config = dict(
    d_mlp=3072,
    optimizer='adam_variant',
    lr=0.000592,
    beta1=0.9,
    weight_decay=0.4,
    dataset='wikipedia_en',
)
Each number is 500 + 25 x the weight over its row's rms, rounded and kept within 0 to 999. Layers, rows and columns count from 0. Numbers have three digits each. The size before them is the row's rms in percent of the matrix's.

# layer 3 MLP down, 768x3072, rms 0.0285, rows 403-547, columns 2976-3071
105:486442477527505493498516513534516515520493486527479517531510469502535524505482505516494485520492575512525471500528487489469503482492491491515454510532528468538485478507461494466489532553480524485567519509528490496511516482478480473507500471537514531512498490500535502462467450473501503463
102:507535464526502501557478479534506518465503516510516497507530480454482511509497505496493519505460546472526464511539493465466566481479455509511446469508515505510521517483484497522514568493487497499512471507504522485513505528518510482554462526509463508528518533498505502482443505491542464500
098:455524478496504496492539507472526478516463501519494566525496536537468462467470514497500536522473497503458536496509515519514516540506477555503497497508480518472497471495493494535494517459492490499445468478538479519478485500519462513476522501530492502505477483494513521547466464522471524529
101:513500495494518480530487490482498473490506498484513531464489496511434470531532479501531520492480556483516506481486486460510523516497508497507506501493518510490506478541492498492546474513507479495472528481493486469558505502484471530539483438481513516507464510526498469513514448534461499527
101:506471514521485526537535554486480515530475487510544443493551559476466472506482482499496508533517510515515489491501534507470504479476509497559493504498507472496503489527528537500502494492503492488497533504481489477461549496502523486480467506518469460515539512491531484517496556487501553493
100:491503486489518507525482490497492515499474524510531505503482518429472496476488448515527533511475486496490507450539502530493515458478489508513552547544509513508525496466491540536507494512530471484516513539494496445482556491496565476520517524510479483466520506530463505509543503531473516466
107:516510530505499504472547482478494498513533486472462560474496496476480511494511467452487483518502518446484487506513478496515512518520472473473487496469538464524470515512528534485499521532511491512555479500501486548497489493527520428505532513489517507484493504471475499477491491497504475469
103:535499490499529478494513484482505501462494507474525473500506506520475492532522517466540502477519526470446509501492506521500524509496483520456415510503491505521506515493488529503497494466480512515543508522520508510491519487523483498475523531508512484506502520495476528468484484480451517531
101:513482520498483506503520526507527481458543496486495456522501549497519452495501472498516468484484533524479490482479491511537493504533511485487491504487511515447474532482431508498528484502505556507469479512508508542486540502492516467502564498507484518536532505476489515507471527493487557517
094:520526501477457493537534466522496496500485489497459468456500468556511512508455501521493489482492506468467475481451479503490486515461517513481464529520475460518534480541489497491459550517480471479511456495519500491538484522500541513500454458472485499477519516451504525514488554462503456511
097:458476469525505496474485491491501565543501477497466509533529505451484547527514515527513533500508455498482515490489448470508473496493510503475507497476505510524498514501504463530515476520516487501504519461488501455507463479486495547459500516491504481432488516528503503495498504537450513505
099:500471526493534503494508503541477556482577477519474495509462494500509474491509500490540469510512504482495515465483508502491466488499503457508501433498489487551459467547484440421442526449521514476506460503519493495547488507526466489541462449489516502505525495521506555503545502497545540562
104:487551537500495527521513510510559523518471523481496508493466536470513583469536524500458511489438503512487511504518556503537448532526540507522482484488552511541464502519503474493493527467463503493483502501511507494511513479530547524461526521512520518485552483470491501509478532539511512494
102:509523540499548475530475508464508496490479494530521472503521538488532523507501491453467462489461491476508506510497470533464475490510465518498481491530508462580489509511486547475500521547503478486507525484500494448489479484512534551536536499522486521478527477486499476483470526520509484540
097:506478469523501497526455479497464501539464491498506559505498557506509512539510493457563499491479519508539437493473485513515470513530517477515545493488529520460534495522479541520469491514462500506513496503493459540570482522496508509520509498488508514451514499509553498520495489496518525489
102:516463534490511469515542516504508499521434538490471488497514530471553530508500474542500519468479494502508516470496564470475458492553496500495488493475494480518469532519521524530493521514532495490511489502492499520517520465453491460491440509528511527505526516527508494458523463547510515504
095:487478505462491477492501492507499501507546540529443481528534487487498503501508470481519516491465478533533488492517536498497472469527508454489487448497524528490549503491531498497563542479525505549499459559518505503518504537509542484492497476506482487511525481513518489472534484509472518510
097:470488535484479487501509509485500552553495500483467505473507509502489455501493477498469503495494506503556508499507533507483510512498474470480435506472488502490435490486536457511504498504493487459486505485514514516481526502487561497452486517510480548497503493493473522467474495504538462478
102:515507506488508462473470518495477526471483506486501454517503494488525488504505528500494492522496508528500479468506495492506514480471510504483506509474522512508439491435484528474512498487526492519509531499515458513493528493521500456470498486502483525470522484538475469496497463531503517506
101:520506472488468496448467516500485531514512505523519452492526464511502469530494544495503504470506510504529447557506456494499506532522520508515473507505481485485493453485500499494533476507508506519523481514517495532515516503493455487462505468498479492498429491526540491468500447513483516499
096:512508506492493494488480497522499492520525511495479536506509530529502487473453477527529515503450511468491466522533507492519471464507489479531501508487484509499458494513490501499470511477524512515499518500515524518485553484505518519522508501543529493497526499477499496503551472504457480520
099:475485520475505493529488494478509506511552536528519512485472492499527502487527512495532497472501466528479496442511495497501507489506453467573510487487506473500510460513487515526484491516506466500544495498511511570475472518504491523530531505492508554494468508520529488513484510484536510487
096:514525510494493466471507516513548469466518493509506507522517511538509528521509476489447486526496482534494491493514500473500476527432457523477522494496506467526524477485489499469532504461482491467519480514446510522484487496473495472519496510517532489521493486518508511504543479467449515577
098:505516483470506514479481509529457490518461529479477525503498506535476565446508514505479531478503475493509482517497466541516506513511505498491495486480497501508554497496470521496512503464515483453521485494522473546489526505481499489523490486490495495507490523495511516449539487508496561490
101:489499472466485487488536478451501526496489493482542488480504517486466470462521437499471524466485486474512509461491434490490480516507460539494531525493527516508508516474483478521525515522453506548452516497507429543498512501500513506532506513486509479467503498509492454512482533503486494509
103:467531495485487470498534498475493492494477513456517479539529514533463495457451525544514484537513507462508545521518496510528516490486499531522535463510506536490499506484497488498481558479520509526460533473488507481512498516499437488496453504523466548512504540515484509524487508477450483486
100:495510498486502491547473515525464522471455523517508492484480476520449517513528547515490504521527517510523525477478516558501526473499541505519547508518504492547466527486495478482477508524495489485513490495524496520523521493495467486477508512517463483494508523495501507520443483516490488494
111:499529493498461528516469498529545503519527506515487565495530550461490497514480529471513514508485533488540487483481514461475497503514507494517502491481522470465503510503462474515482501481501510510507490491511485467518521486526494511551513485459537525519525501493483495488480499515495514517
101:531547489528489466517532528510521532497500473526512486513515514510492482505511501495493510505496474482449542503522506471468511483499514478507538531490507482540470495502489490494514486516529495483559483502488501501535445485517518535549497498513509486510542496528500517495485522454490497477
103:473488464527507508516534505515500491480542463491442502500478497520483546497520520447476503488540544508515484527448503475497511493518529483480504491500490494477466474454474501482498469477507520520502506510526473520514480493518522508538543434499496529481496492500469483502500520484504486488
100:517522506515485539492485498523486484460523496511439492478520508501517545485501501517457465469500505463534542499498471505488520482518484534487493486470522505496509500497483518516499520546471504500495510497499471525531492515525546456438473538522501550474500509518489455523528523522488461487
099:502500554506505506493513475499528499517467540503521548531508543506512504493494504510496543526495504541497480496468555486516484489504486489472524507513519505510498476497477538516499535534486521507551505464424472514551464493487472528460483499523492487513480470475503528566465527479498499490
091:518489504530530507487499509491494503506525461537505492522482461484533553452431495523514470491480496486509477465547528499485486502505520494493469500474515496513492495536518499447441489521490477429481493532432493523481467502512461449510507500547473491490506513489517543499516474563511521473
102:469481492486494470489453506493499461496495543469525486485531478534482550499493482492469498547530503524490513460483529521486431486451503495510474494497491509482496533522500512511521488519489493538530484506461501467519535533481527513515434490512509474526510494484486499500558526491524506497
098:488513564534497514490512471505463491489512441507498530503497496462519520478482464489534460506502451472482501464458523564483514495529524464549517501515504505500491517451497501526497508510471506534522491516479485501482496487497505505489499514467516510517527493482478485518536561469503526548
099:458489482461521518548515459514470510551459545463527493519511499504480439461450480487533497478476457481487498542551447551484490499485469458553527448515481494473541528548485546476520492566461486505510472461479473492487479534526535549501483496546532520500488494475514467490515505548472517512
098:476479471485484480494460490533483476484484493503496472498471486447516472502546515505525480509543489512483487450537530500493549482462457484487523519490499543521520478498493518497499508548458531465463465505531485479452512488506533512487474514546469466499547490477483515470557480525491525495
101:501510527518530498504485495523473523502517527495508485504510519482489532468528518528529501476562489489487509510519512531560472500501519476477510506574490502557499513557465514462502514495475453520528526515522525494500500494505473530441516517510468523530538592509519555494504473519492495487
098:480479500475522489480491496537547504542489489476500489546491500517519456506490499497490531528486509499472490514434522497505512496554525469506485535538483506484508503480414511489510487511491520486463531515493465448495500522492518492501503500483475481492523537489475503517521476515496537481
113:527499505504441496537516521477488497465486502516482491497464514482500438514494498490507514517534508512443489485540520515494519539466517497526508494504526505472547503493477532528519489510496545510458496460501495471477512493493527505528501505471491525516509502569527521493482515492532459474
099:516523480517521478536457518495488498539546482485513538509499497497464539482514500452511525528502537458508513496466520512523492487519466506485501473457530507505509512494511509520488491511454520470472501504501531529516505518510510504513499488493484506507509510546498496493525524492503510478
099:519524495529506494467559541493510495502529501529498481478534540477457496513538482493494485533524486507460500496523469491521450528517523529499474514489539493500513481495474520507526522470511523521513509475483533494480463526479465553491507474559482492520463475523467481466482476486500540460
101:491507514466489485516556500500470485516518517514507511528493504505520536496507484511533473496519504486520547473517525531493548557495456512505505491484528498497519557525540485488511489516487487566486508514537485461546449474461472520499505528544518515496534517525470474514487518474472511534
099:482536510526479517529505514527512466484491544520532481506477537493492498515488510484490466507508475452537511519472478499474507509497490484515486514500497543512442528517494461478510492530515516469511506493447475519504454492492511497417500527522539508517507508492468479506486530511501523473
099:515511510502489520504509552504519444493467487474507508503521545503518419499500505474491514509484500509527499471483556512455490558520484470510473495510526525522503486489482498507463474530538498536432484541502479509518525514468453505488516450463469469465490493494468495494558498532513507486
101:540493473512463509495537537433496497518508514453547492500531510542491493469515499570521503526506486511518505517490505517534437503478489529514490506533508501474515503554526530505513493468545533519470548498485526481481499530514482468504539540489473474519477531523488509512501491508497471561
100:527550524452477496526503501504527512476470455503476456522464507510524512479480450485491467522511485512494484487494488488479506494518484498497543482495458540475468461521493488511493518477515487512513507472502489500477536464494549503537479513517467517480516509529478555512461523469469529502
099:476505532484513503480462498483499483489566499512526521497518495498506519519502512527509515488514494535499532473516547481501515532556506510531529481526450454496494484518521523486514519463530502501541543501532562491505481501481513519496496521496473495507474499517500519527485506474473482449
094:479545548533498495481494498505501499557532517497490496479524508488519503496520439531527499527491493447471516522489497491493467497508497498482525466467483495499477523483510494484541526555482472506507492498541479512498511546515527505465477506506484439487530532527463509509591501491504495499
099:478497483499504482501519491497509502468523526496481501522510477495578515480525514507494491535509452522456510530486479452497494504473474508414543500502454511507508541469469483527503517510488474492541482517522537429544526538562476491481488522501533504490498499541477487520467491500508522456
097:507500479501488539480451513492504489522492516547495473520475539474492514467504525479543526496502510542508530470476520507516487468555487496483500504538520468523502503503537496515487522533519542469479520528516515451526503509472540511546475497527478512485545527477439498498477501509491500474
096:435529486498519492497496512521513486551503479511490527507455533529513503498479548505479466466565478494485462459481465559479524499479518535522537539499480508463492470472471498523501493514514499520520506549509500511479537497484466490480501491509464522488501508520485469473515506523516511482
105:537493472521480504473497484491493514514501529485518515477502495492528538471517486510510438496511531484450480491482502545488488509521505519451476506497486480491510519510520494524486554557483516489547571501465506473510526499501516467493466436506504487503475525494507493488523476495507514518
098:508484523471487532498494506489473494479514523518477486518510490474503502509535519479507502487466483465474528515509543509503502502490502527522511500500498503506497500507552489534494558472494471521496508491487501493473480474464522481524488525501496483545510501571518527487452548508495507512
101:498485499480507479489503452538504520458516483515482513482485462488547510450503499485521481457530559565566446507546465486529554504472500520473516477525538521513525503484488534490485519511534494526500436501482507480522503475524506483504471526497481507498516454496497482465523499490523491461
096:500494502516461459517499490442482475502490496498515483476476491494498526513505490489515491510499502460485496468465478494529477484497516502522501534489528482459487511466471488533519492528458522555513496493443489503540475486485503485499522458493518490504493500484500454491501530493494454500
099:498553541478520511499497508517538475508466503491482537472453446513509540573572497471525475500473510503511497517514520501560523519508513468494494539477525433483502521520515459514476512507542530525466544504479506473559504524505520459537503496569516488492506520545521516517496517546513523485
098:541533496471525504478501522488499513499499459487487518477507500508482511451493507424495510474522463507478465465534475531504479521516498525457449493496513493520533463532500536503461496471492462514504495516537482493494490484479506478517526487480479525535513488513497532496483458510465514494
098:518482462490480551493534486510509480513518495454491505454509447521502518533524514519486488485522524523481507502500536456528540523552506521478474531536483493489498472509536533496499481549453509504495476541531516537545538505513509503488539513509541482477525490466460512492499490507529468450
095:485461476480483507467525531485513518547504527491519475483488454529464495448510474505466513493544490489517541514494524437515475493489509469518571482511496470526469531496506483506529501528511498505483493510506499479522543437454506521481491471464480480526517501513461508492513514520541518488
103:484516522512499536483457497498488532458521522526468517509486511463467473505514516486527514491494463513461478491524512527522522476504498497511507485489515514555497509520469514494516456516539490520490557542537475439494518470464504522481484529510459534504482488501460503507451531534503471507
100:489546504488475529545495501499491489496518531507491476522514497489511434499496527511527498455521535468485505514524517519502514513555496446517477533499485442471492557518499509505479483532486499543494441529548498521462457501483497515543506454533562514526500525502522513497471480516513533518
100:502539526552497486518487504462506512495523499523514464503519502527474543472473507512506515510500498484460555480474517489538481464509535475501527492475507502432515504509458489533512489513496485541517474533551517502510508511512485502540464535500507457525510504503522547513550500503518536498
104:504502499474468491513459488496542470546398429515517514457528496548533436513487495546476496509473507496513481518502466511475504459452518507485491493508530519470509473479499488494470510525529513516508499503477477505490469542512477556489491534523523443480515514473490491507529497538519511496
103:524478493504536479516514529493531491518530516514539524521460475517502508480521520536525493503505478479480500499427544492481494507548497474465462485463481465499478531470509443495511519491483482511508496473496515521518504542502481506467482477460497485489488470548522507503526489505535517545
100:480478472507489519507500503492499503491485455507487534479542529512487505489530536525488546530488486485510501483491429511500498521460531508483538505493550482477501461507564517478515481456544495504518562514505502471427490486470542513492517464537493532523462499471510499493506491506487509545
097:497530502512502537541471518513536529451505514479525498519497468507487488517504522505498522532519507540459525519481509493509480479489502509445491536552483515532480518530489527531520509491471499478483501512515530506514526502502498478500486542548496509471498505494503517522498500474474491516
097:528484521536533552474495512484469493523507498487512477538516512498533531516526492537460505489506509523532511485482508484525525492481477471497516493491499476552514469515467493519486490535486487460503508474477499535497495456488536512447515495512497504493457488534473470506490496557470501518
100:543522484487487518467487495460512506506499471493465515484512476487521441559520514498504554466486469537503475499524471531470543502523510445438465510522512501434497476430516472446517476487511519479534512488514492480549473508540485482570485518466512545481507473494493490482478507489475551503
099:449508470483508564474496514514482514521544510502499462497476496503530510514497477492538495522492480526503495471502501494510527540475510543471496491515474506462500485492523505508502532431534489483527498506515487451470520529503535480507489497495530444518478490496512496510503482516506498513
102:526488539497512505526474474530497557506493584500505540519505469530488466505486509513522499469534490532498479483508524499512477508493526483483529488462494520508477480515489498474488478503508500498438552524517525505547535522505520497464485522475488529490491485527539564489497491490485473507
098:542514457499511498497518540466479511538511462507503512527509480502510501468485497489494476499490475490455546586505500483503521476504501480530474486485478530492498531504500501474512541543487494475496532502544485480546532529512544516536472490506521490473564488510468438523478507482527489493
097:502503495523496521523498489494526494493527510496503434520451539501469469463496455538518525540453503524546479529527473462507487541478508489525455478499492508504516489488464508493494476485496532502531487499452494502459519502484498476515493475550506492535502476474496500511508482546526531488
097:497443518505505518487527478510489498502519536493516505471463501512507496522517498479507494478488526493478498545500493488493495522452495490513531493507522499485513467477518505500526486514519477500493505515508503544510511492502496509500500492493512537497496484472513532526518516502481505469
097:499534527466521496474520514475494522504532485488453549525487502475503538521503523491486526537504503507527477502515493485526529483472534514521427496460572504475531501491506503513526493509521510470510532499486488489525512530580500534492524525489442519481521486544486475512503527476543492465
101:511449537469528487490542517465476574521530542495502493515518488516453545489502501515437490518519532515522503497479492484514458478526495445541521517505487487513520492497511561500495484510531540509470573466516470514477493489483504541469445490503495502504525465505522551548457549473513502469
101:442515484529538489548524487492515488502558479493509504521500469477525531483497453508486472517528493488524506487454511510517505459532497451507505512495487494496517507504460478509553490464497503474531517532482488530500536513484441500509479500540507498492443517533516508486529488493470495476
100:522504477490495515469481526472518510509504504500521484464510473510493519512496464507498523479431475474513492493498486489463503480483483515494501466497481508492489485516507525501492510498515502517547485525465512511492506552515450528487515487555513509458493500515537521496502523485478490499
099:469504497523515503564468449491484510429475485519505463482458506510483513454458521516494482520502512491502501559485483537489494500551490480502450507546509511496544507482565479519500490495463474519511481455475483521462492488480503498548465542478536502483509484517538487491553486490520491513
099:509442493532504502514460523517488505528487503518528469467544472450482469486479486479510488486448526500511483467464521509524523503507542489525502487463499499527510520508466495494481478518492492530494507482524474507510478517562479498481475507510538526508495534538517468486503512522482518493
101:504453499496450470497489502480484509490511516484445459503511484513495475534501485489493479518472503548517466514469517502480479513526499514523516515531483551543463510523470515526510499482537500483516519498522505507488504526461546480487493491477473508496515511502474475498514540471543469533
101:512503475518481499520461513521515536505422451474478510463516449493532537534496510471467507496526491390496496507487497492478497502503470473477491524534516513499517457509497538497469503535458485541515509500514500470557495501523509537567512536531549531498525504456538491513508503501487484463
099:524476458528528489459491481540474477474486486527465531534477515502457500488489509502521492545479471504513513547466518527479439496458515490502475529539502506544532417515479473494511511522470550526491484505482500525485500465470467517523539503513502499515451455461517531493483463490512471492
100:512471473523491509496506528456531517527512499503512552523501490446465495489531487515498501470510527506476536450467486501549532471486501499513502554545499521535454507535481475490505491460499528440469511513533452485501526449529481466512486449541484485495479503516531500514520502473500501485
097:513509453493530529456499518458511523475474489524482484534498499523520479534517496474521516488465436498523486478503513475469488531518479470490422468482488456498462504498472479470494509510484486482527514530498537478497447546505473473470482522503500472512495527462528510475509481479496516545
097:465495519496460465524481465447505488456499491462537509491504503500534495504530487483421521501509470520545484533534483526514494513523515521485508519532496506517505478489495497491495534515494523509511519506481462489455501507508491499510524479495509519518494500526476506519481509473523481490
100:518516509503528487480508470494541495496522481509503519528488494494514519458512500539525483502535472461506514459459528471492510496501470482484534459500498544520461538490486477510533479493486559485547475470467529469511488495537463503483504517513516588528523464510512514508481490481472501501
099:519494484520534510476503531456549460449459503465512515516520550520472535537518524473473490445524504426535517503454531507485469481474496510483500491490503492505454487499518557496484555520497454501457507506489473519491469462501506475503457485519497520506523513456474517513540468466516484479
100:493524530486517563481518511505508529514462490505514521500523514533500472528461523482455517474482519508512508479502542512511487515480520541456522507485498512490517486502492488477555505557532509508471502514496492505523497511496487478447506503481491532514483487477483532476482501482520472506
100:514539511493486506511474489507514464468495502461504550497555482542478471523485510513468512470487502499500500508524508480489522516444514491487508476513495464466496527500486494523478495450519497527447473531471556541472555503481525544527509505514491496553464544490503501497500542488507470535
099:483483478484513551482514511450457546533533526509501504493513497494513506494511496547507523477500449523529489470517515463492509475512496488519487534487472505466523517499464478509493501525538528514495487509537495543535492498520502542464500496443519507493520500498495491514447498498492491496
102:469446495503509504475513485473500487496499530490499490467510515518511460452450527502500446505479493521510526507492498472491482484463503500506475504488485532500495490504454537481465519488477547481451497519522508545455483501504498500509497492491484495484525487528494491499525491462465531476
099:436516517507489521533473514545454532507508530472478472506499507459549493492486520544507528510531518521439478461486474497524490464509476506511492461504533515490472481506538510486527495506495506486474573520547516475502491478488537486492526531504483594480488518471504478492504495489502521490
099:513495482496521502532527449474450519487453482514472505523511540483503579499484460428514498502468539539500505519476487501490499517483508512491453482513482492504507467487500474507521501501538509507458509481506483526507525494499488461544533504526485486531480516493514517505485502496438480548
100:487492488496540519498496478473515523545508531511499509476490454477530467551510460511454484492534491509502529493499523461534457485576483479495494471514535477485457562516506544532484477470526517490489498509507526523475500504491497486478494473513493513502481504491484496495486507467541488549
094:512543486532495511476537481542485471505434453479504511470488501505554533497471511530463450482476495499463490506503502509472496509502447493498509487518509461505529498454440457455501537479471504493518513496479465459496479455488487514477520501458505504505507454479539501552554532497493489513
098:491470477468491483531509468476497471496498520518495491475541503519500444543496499546475517494518505458539498484462473492507521504477476506507491530467461529473514511507544512550505509511492499498508524508486515480501479486526466500514538513475520499500488479514467472485514511511506498559
096:525495510508519529549545532467485487484500498500524537492535477476473509480510518523501525541517486525552497521463495457511466561486483502501481523470525472486475517448520472494468521484481464473451477498516497512503493512516521474476498502520543476541495508471488504537482500516514452460
095:517492505464518500555531485504483513486491520467537482486476481543458447476470526496503490490540512518503489538474489562490514503497506501525502481535508494474478484474501524459477496599456448502508504485476465532515475494490477497475558544477508497475509477518473488486548518488503481484
101:510479483495520537478527506421486522522451495517481526488503501472486539506481480468500482477472496463469494525490506562492535511528494515514532484512490506498489523510473520493525468529516490508505518493468458487487533527530461493482532511557507484523488538515491470496514527545495496545
100:506530524470497471529487496536504510486534479514493485509497500460500499542495501473540492499496531523494494481533516505486473512495477498492528513492522467510475507463491499493497536474474492543506491502473524504493475533513562503502481497482520483523525512462517535534481489480511537495
101:490486489493510480519494521541467452462498497471500536502496514492506513482517506481481489541522514483510485461524520522457468495521495477503478523518525464540469525508488494505561484527467542466538498473524528519517507510505505527512485500489513494529484503521510470546478501538531457463
098:538527464492482493501525475524473518494477567506525488514475481465500523485524498505540505507462490491508515497517471509518507489495517494511536545460442455523530534487566542482520470549464499511520511521510516494522513467514527472453466467454519504460486563537488497496506512508479452514
098:518490528472515475489495465489491514493522497488577502538514486487492483454492463529482531464517456550513531546482481482480532535492521483503453525525510514542532489528544527483536506494496529528504519483503519478448507520494549459507485508548550518472480493495524498497517491525510515506
100:542507538495555520444528455457475531525485516516500510464507466491527501558527454520523539488502445501520451487476513510533498477481513511535505497527510498480501500471491486470523538537491445471489474478519491505489484511495447507497471557502510523468545504491480517538466522479477494483
097:453489501511513528492529509460507515545503555497510503488438523519540537514501492523504529520460485473506509495530510527528537516458490484453473528471538515480500541423513516475519512534478500516537530497482534472516455524519553538497511512495479523495504524482472484472510489525506494507
098:506463491495450502470537497472518524503549479500487511511513522551478453478534530486505502505549518518477475501482536471483548476486467451558533489447515467497484474486496535559465441519485502486509498484511490482525505534504471523499528499475477483465474501518488515510513485496536519470
099:528522508510440507494523490501469478507479516460507526485501498540533479490499542465501486514495437522505540492436505504477467516524481455483553478488532502511542507484475466544519497511518501503484500511488494530507441519497473479496500513507537531525471506508524528483530499485487504492
097:534504519477467498491530479470493494496483463487545532522479520486485470499515524501511506499533492496504525546467515517461487524492536532479526483535475512480500516490516428483491505515481465498533465513471514506483520498502531484521459515455486474479473468521506552516512512530519532504
104:481500543492466488527493517484541534495492538512494540525488505512492509505515504507483484476490493483518526509541491452517491510523511502491515483477516452514449502532512463462518528538538472520503533480472553487511471529507493474545563463494496506500507501519541514497494436523507478497
102:519499518450517462509518464454540494489532507497510475495465516511550470492473529496468490498500461539489463578519469486519519507476550495452435465537507483505490530484466501543506529512490495508479490513451494489488493522487457527538520526481491518496485559472464500502503484487507497511
095:563472487479469502518502492482441515491490485500482537501542520495498467475533461491484511441547496505525470506482480511492500519462506487476502504508527491496498530507467519516478477523473511552509478474460522470492519441452492521559503503511535485525546474476476538505438506503487513547
100:534514497520516517498494532549516513492512518483494502502469480476474537490508471484502500496474498481489508474455546511532483517469476475533505476470526490513510499509509516501465502483447537499488502491488471466517495482484505534506441484450515464465479484541453500496527487500499487487
100:502493445526535510502511482497497477514455505528492515543504501502456501458481507516505521458479525536530504505527504492498511528524470520503545506480504490512547440502501501520473518485553477537469490524498525479475492481482449501492515539494515493505521466464498510511518531476499481480
101:488515523509488486475486514512530503489494504467472504544491529478487516474511453544444517482462490495542529479504472508501500489503501480489465504458534524492498481474525511533505499521498487442493506494491472496479497530518515476524491479516496536470487519491483453545504462493462497465
097:460511506520483491510509477527502498510473507488532498501492529488489542473502482503497515502516528487508498516454531525513462511530520506508466482486522521516479470531535548512475503525497530506518481518500476489481505502471506523472528470527511494479507477533506525497507511514536523540
102:519516520487530514545465495500486508527503480477499506501511527486496477479523536496535509509472517478521500543490496494504443458496512475499532515518568523488523501530540464524529479507528474520539482527497497519522502517481479479502515516518494477506472497527525565514511480510516512539
091:505500493457490499490492501476486511474518512474478508463491460479520503475484510474469528518506440544536507459491572480492508488471496469496502491506544520536496495490511522492455481474490505516472533499515521465534454483511517476469542506488466522490518494501464522526468482543500510488
102:481491527529561519524517507495501515541499533480504474546505487498472508503503523487508548536484475527454515479436486493480492506529476489516487485505531545513480546501502505495500466492501533442488488481463489476521471478536464511509528495521508491490482514473454497540490482503498491490
097:482506484471443463509459507522491490472507497465546497527495508466520493526514524478497499495444490468489519490520524486479497474517488498483527458479448525509489474539482486489554502435516502535514540482520512513477509535494512507501506484483483504518519459497532494480527491456505472527
099:511528504488476499486499516531488499529492494484514453477503467494532553507487556526478496522524525498530494529511530480501527522501476506469469500524472526529545501535526519535472488504499526504483480489513500509523513493541539536464462477459464468492506510492499500500459514491493485527
095:517486530484470481481488505514512502473476471448465538485486515486457461477469541527515548493497498490492508454500506511478513469504547529482517518470512512484498503506495506514501477551465506456456502505506478495501526522525512475523532490513438500535496531534472496497468445513513492519
103:489542533531467468502524497517488502527463471477485517534553501488472464545532513499500510526514513489491502538537451510521530483478543495531528509484497494514506584510468507505509502466496515503468500513489515501514533458515436492508478512490513469519480522483548537491477514522477493515
099:491509502491448523535492496529490478471473463487479514482501496499483523494497526534523501519506508490490526505470502486447521469564457458497474470552505498491496506493523458482490495521530522493532445508479533474496486513518541479512489535462502456499490493521490527494515495486524485511
100:506543544478504492460497483473499532463497517492537497540511504460517536492461531483504515453493482538543517504481519470487499511491471536501518520476502504525491488540471473473517504482473498521476525531487544511473523454509516515452515524527538526528491508521511504506557542485505495512
098:454468502521506499533501521526480499517492523480496519524505470477456513486514490474476458522499534483514480512520494525497530493476487479512507483501495487500508537526510463485486524487493524506536520531515498519514525482497469532509487498500502529473513471502505474526511531484515525458
103:491504509490522495509522560472488498474520482476518487537448495539487480489485508533489501523457506471471483492486483554479499501491488550464507509499517441530518501489430517470515524488515466515515528504469483528495531468518491489514548543521483522475473537474449467548450477471504527464
092:520423435498500458522447453541507524490529511500521517510506480557475463541486522529515499466485525503532483515466520461511532507536458483503500506483446512493508515492528444484484510486495478515539485479496472534489471504521450498492490457512487528484508495480434476518507487517505505482
100:506498480487492485472530485502462535508474473516521490545484464475494502471463486473477497464557537557466499486519451483506496490486472464494448525496487460488489468486480508514501479524477507507480529499525466515504562502521507483525464503430480539478508468500478509521471465478538525477
100:531489483506503497506495554425497514556472497510530432511492499477457531511498493483451516492542461481494490513459483518502493507462533442492540519449504479463484472509503504502495493543490495490552518503480483518516512458501530465503494461486525516490496496498523524478489511510522486481
102:492521474507481541494479471503501492502498529518498503484487534486491525477536506480492457486458483523501512525491518553498481499528497463513480477513506483529502431481462472508489506491476463495480486528526497530488495479522518469471478509453445533495515461458498486528480532502556513482
101:491488501477485467507476489458501525517493509452487475474522524520506461512490540532507528517510516480503530469509531483481501527467527509483482480486494466509485477498474507508494487466508483533501440502510483515555526508519489487524471489487521493492478526522490548483502526486470492514
101:492506545534474492471475491476504469488485478471473526532482512490545546498479522548462501457488537508510537520517502516538523509471508472427520519515479478528481487536520444487531512497513486518516541508492493512520494474479492517516524490434493540518512517511519505531502489500521491475
100:530516497501468483466488485532534511516501492524468528500509477507500554518487465490501515501517501563514484499526459469500495501540506546534488469496464465499545481513472471521495502497501511486499484478492545529485506455518505484532500541471507506504491507496480488490480531481489519476
096:481480499524483459487516492471524532548464483506505502533497524509503472481498486516444551484525487486537473499491513521509489459554507480470497482492512522512470520490500490474523484469504487493530558535481503510464455443467472526504531543482486511500502509495515501530531504519480546521
099:504514489511494499487507495508490481512489476494491489505517531515491523536503508476518510507565493493491496523531508488486498512481507508486494510476458466530463514500525527502493497491492523522554502464504491488516533482515502522532502577519500482546534478487493499487487510507492507479
100:493514501508516541527553447492474470471478526517522482514537473471495572472494510522506517483569494473509472512503506488544492481491498505479464511521523494470484492531479532506466523502518502490482479479542475461490531523511526498422493469524484506505470474456487516514503476493518482488
102:487502488524517462484545513530521535519501561510509459490490516505528499510499519511471529501483445480474523499502534483491471467482511489488484476521516511516498503484471533484521535486468497517561492468491532550533519538520511462514530483480554468501547511491541499499541495465488492511
102:487522501485497485503519543476496470503471495506517495489510486467490473505515478521557496468518507516520513498425483540524527520493450476515499462495533491518540495481495495508498506472498507481527528519492500489496485505540465488502495511524505495515514510468500503508539515500438508511
101:490537504483528522485488526503524488502490518522516500452458499520501509533494518499492529476484548443472504534482479560482521505521527547484546507515527475476490538480484473497482515459506525512567498526495522499544501484528481479522451499493491515471510447524518481524506507495496503490
101:490523505516493477473467512515501498490492535477495537478496487481463535456506497496500498526525490579484507510514526493478469496520552490455491469525478494488488477503482498521499509478505464533484491470517487490512503484487505478542540457473499525526484468494488539536534449481461530477
096:490506515502480500445518524486515531500493469461507476443520478501524468557530517487477480466525476462467490509488507511484513476501501542490502496500522519503523501532494480502487482472501507437475522487518481519496572511479537495516522524524541523490551518473499515483469496466499508515
100:480567485467556499514583538522492527457478524522486470530491481453516611496510489485521479502516518506479520483495511468491508482539528485513537502551476503485539534507462495471491496437515479514540498500521489483473481515496494489537473496572530494474494499461500502503477487467474513502
100:520557469493479539493495534514510511533526533509483498527510536486482541520527507484505485475488473528508532511491561491493538486509503492497519480495497479478504469517477491501504500503522488508539490473521526542523507479510500486476530517458479551491511506500487510511460469516501514542
101:524510500495464496515463458459484469501476515514485536494486498495478524502510530494539518517501533460502531444492476473540480531517495530536529476481534497508506454495556522469477464552479511449527480467538521469525508534489477478483511544525493516495479538525517525477466491482481444501